From a checkpoint of a small transformer trained on Wikipedia.
Size: width 576, 6 heads of 96 (2 for keys and values), MLP 2304 squared ReLU, vocabulary 16384.
Architecture: no biases in attention or MLP, untied embeddings, some layers without attention, gated attention.
Training: a variant of Adam for these matrices, 530M tokens, 8080 steps.
Each number is 128 + 24 x the weight over its row's rms, rounded and kept within 0 to 255. Layers, rows and columns count from 0. Numbers have three digits each. The size before them is the row's rms in percent of the matrix's.

# layer 3 MLP down, 576x2304, rms 0.0385, rows 543-575, columns 2112-2207
095:128151160133150104149103159148109120125137154139132107190128102150108103139127120143111114136090129065154107140134121113150085149120092112120110123140128092110129128089135163138172112174169102127142128138132125099139179137130110129145149152122146111135140141107146103138129148156133165161
105:146129138106088114142102131139104144117127127121135103119164106132090147106078134147113131148111135082129135120123089124094147109128126125124141128073140108064131128084147121126145159118159142133155123119130106102136109136108154118132170112108128112121097138134149137144127123149126107134
101:131113087121144131131089154121167128100108129111105109106111142139186124105096142113142113132169103151106169125101148167111151122131096149126142127137102101045141164104132157112114108120095125119143150169125098136108112121150137128124142105103134124139092076104103160149160118127125145094
110:145125095102131160141150135097076147100119098141125116116156132148102135085136116060123099102127155109136145113154132134112140144137127133143207135079119116129123153108177183153111135137129155107147124123103134127109096155172116098136150111134134136127124092127146117120136179140110154069
096:113141093139105150131111129169124154119155111153107128161104084140137124103136122143097147131082126091133173157133127150147134144136146084087128128161115146089170122134117129140132122058162140155129129120153129161146146179100126124143136141158118140139146152149109109140129152157097129127
100:154143129157103130093128129176175174108117100113125125124098098144127100104116145105171115134133106136146096112124123206092146107120144074102144134101099149162119138180161151135125132113135166110184110127115121159133133139155116098193111171146094149183110154158081110085146143161101161127
096:116104150159122142161125143124126138132135103109145144124110096103125132118131118128170145123115159134125137098117130114143154135142157123129095111124127128123149132167131139143157181143099138129124120159124179125117123144145123158153201158122190142132118116158141113127126155136118129177
096:145110139133132107152105117116176116132132116123119123120078155103117126092114133205143153166148128110124175144114107097110085120130103128136098120155134172162139134109120119146117114117081105096089122118168074115140113109086129155144174136162128138112115125120116108123124134078140118146
103:125160118109141145139152095152124157127129146144154158133091130132103107123155120109134131143101149153157154133167167133106131128144150073129097122130132143144122108073132108111177103138137078119090092170124077121109106153103114139086125111119132094096109129094138121150131127146108137109
101:149078119152119137157151140104100131122150160133086141128135137084121137109151133156148161106134150116116099121139146145135095093140112127103135133168167140096163094169163111199121130095143138075121135148182123129114133088141127133105128113114120111128135148148165138128141120165125124133
094:160122194140142133132154101079116134128119163140088151094115159116148117158074121089159097154101124163110132161125120154130134091124150128136200127097112139141118140163144096130111118124129126117138100110127135106091151111089164148160108136098135152134110111143161107139143114125141095124
107:154128074087117118098142164129141121105137140110125113095119090101117132101129124103133104086064151169129138109124130151153140123114148172144119128087134144119157151148157160101168150143155129128149134128103138113129099140141107177165113133056157171131135144124135141108131126101121117116
100:127106177137132105141115169128152152134108128108087128145092140109135089119122138167120106125149118164115124109125144131125130106139089084154065124155140158130136097172118102156168147155095137109105123110136099150126131078118154113154120160137111101112127128156152131129114093116110096158
102:145141147123089114120153141132110153081153151116122129125106145144085103115110124109119114179102125121133087088138121159134154147115130111138125130175142127179183138145131132111085115105131139133113133162088106103127157125117146097102098098160095140164122167130129131135135109129144153114
100:122133079107126119129114085167103154127140098121106135129122150146139119146108129158160147116129141133136144167131134114147111097144123103133139124118101113122134128139089129141084115152150136125131128140164111124118129112137119146134115126061102157096135144042132158115121122159115119144
102:149152063153153127149122137120128113141113128137109113116102100140111103182096128125152105094106128130128097172186138139157132151121142149139131125180096136151097089114155107125143142118147141122165144122111143132152080148103143160113126134124138152108151183147104148113093122093122088140
097:145154129111112069123145101131138112108108103142107106115091134142155133117128121138138151145151097064104086162163135144111105152145119122097119135145136104090126150127131159135120144085104125120128123115095131145146166119141118083125105085148135118088122129200108154138140122129135108114
100:150141104108135099153100158147077085070138111135152102129124160148158105120146143114103155091107141132130174102090109179173111117134103105117166132141101165131117113152140133131155134160130162115132148115154160140159147145129113135126120143147113099158139098177150128142157152147139124119
101:094123150116149170118145092092153126074107081146121134085159163086139123130103124128167092157111121104140116077105146109129112130155127082125086128125150118119143124115157109078126093130065075121129105114122122140128120165070111126172162083170135129135133108131084127145167129139141182138
102:144084173095098111134125116113135123091084084133146138161119114068166154157141128111103113118098118153144152124132125139113098119148109142151159125100133143132090090158154100103097130125114133139108132139103110133149121099135110189148102135102103121121118141115129142127122123058140141101
096:128125118113134120166126133150196100120126138096134121121103126110109120125142124153137112163150110137102140127126140119140126122140160103177116122110129123160144171132100099139127165102158086126137150127122098109117089108125122145148150124125169094161099146193143148108110137086103126115
098:154131109158108083152099132158132130142151113137151102151121142135162168120143126195160160128130098132173154138115143125145126112117157103121098127098132115183139105111119125136134165132140146159103115116151127099116124112113151154137118083141139131158137147079138102131117117092165099132
097:139120152105112117125138138149115122112125131126105110112167134137128129174140129145158122146102094105145101102141161140146112083135123103133130129135158145120125146173087112133159135122146110133163125102104132131122120144130092112178102106116094111144111140121123136122161142114079110092
103:099151120118151100181121160125098107118139102142114133147111118124145127149128119179129130110147169103182124170128084137102112106113101113111144119135170126123133130077124136117123138129128158112158124095117119139131124121117149117105090142135117128126135105093125133136155134163164139140
098:165167098133129172139110102129125120117119143153130098148148095134151083140141138122096156108050139115123119086134095141138130122140102172151154122114128137142133130092124100156103143100126137177173144115111097112115129137155135133105123102129128141121115153131107140125102172112129119120
095:119165170114164127132130141109126120153146159116152158118092096098128181065146125129113110129189132138142127170125179091124123130128132119161112128135123129110164138087099143124116120109128163116177095152170154099130125094141105133156148109154178109156130148135129116100092150118167162148
096:096153119116146157133191106118089118093108131079124127123154125100122132183141130107091142140107118158129115111094090110164160129150122130178110126151106148180136133162121127154095101137079162158120152087105126172121135145105147112119098148157151112153128125130100141155143093113138108127
106:163127165155134085113165143120136117173129151161159142106136134169139154124097123151105123129123087190107133170142105154122134125110145122128089133147151118137098101144124149128109101117127151119111102132146130108115131124103151150154089114101101141131139134165119131061147145152168119131
100:134139099166138154134115102127194140119157141178114110174106097175116127118166127147145101138133151117136131219169127106113139139113109125128152133094135140098132153175091137123094125128127129083123117125121107097120124159108108098176106167122119147148133159093103148113137116146162083134
094:088123158101127123153096114119166157104106147073124144105147127079143148176110142109157118129079164126073104099117125118120157138103142134127161126140135134083102123152192123071141108106116155137146164137152078131089139122114162155140102109104122149154132115128106121134138139125131123107
098:098154159108123058140071118130137150085116141103136123173181135101102184155127138125154166117149111173125175070160130151116088140126142129124107133144136129131163108139138113125101152179111096119138103084094125081135123116090129136122142150127133118150177110080101122102126122103096143116
097:127140110121107154101114098119123141106095104094127134129141106153107154114166123077163087138159142127147202154149168150118150118151151157110108123143082160104102150113096102102138164166123100136123144125117094178117060139137136070141114166110151131124146124110106114112130127123126126135
102:126137110133122198141125152121158121104094149104113089146114134135119138122158123123138100083165142128105107153138140120136152108118166127105108127109131132093138148152137157097118080116128136111139177121138129116109098113119141108170129129126125149127108128144161116130126138121147153149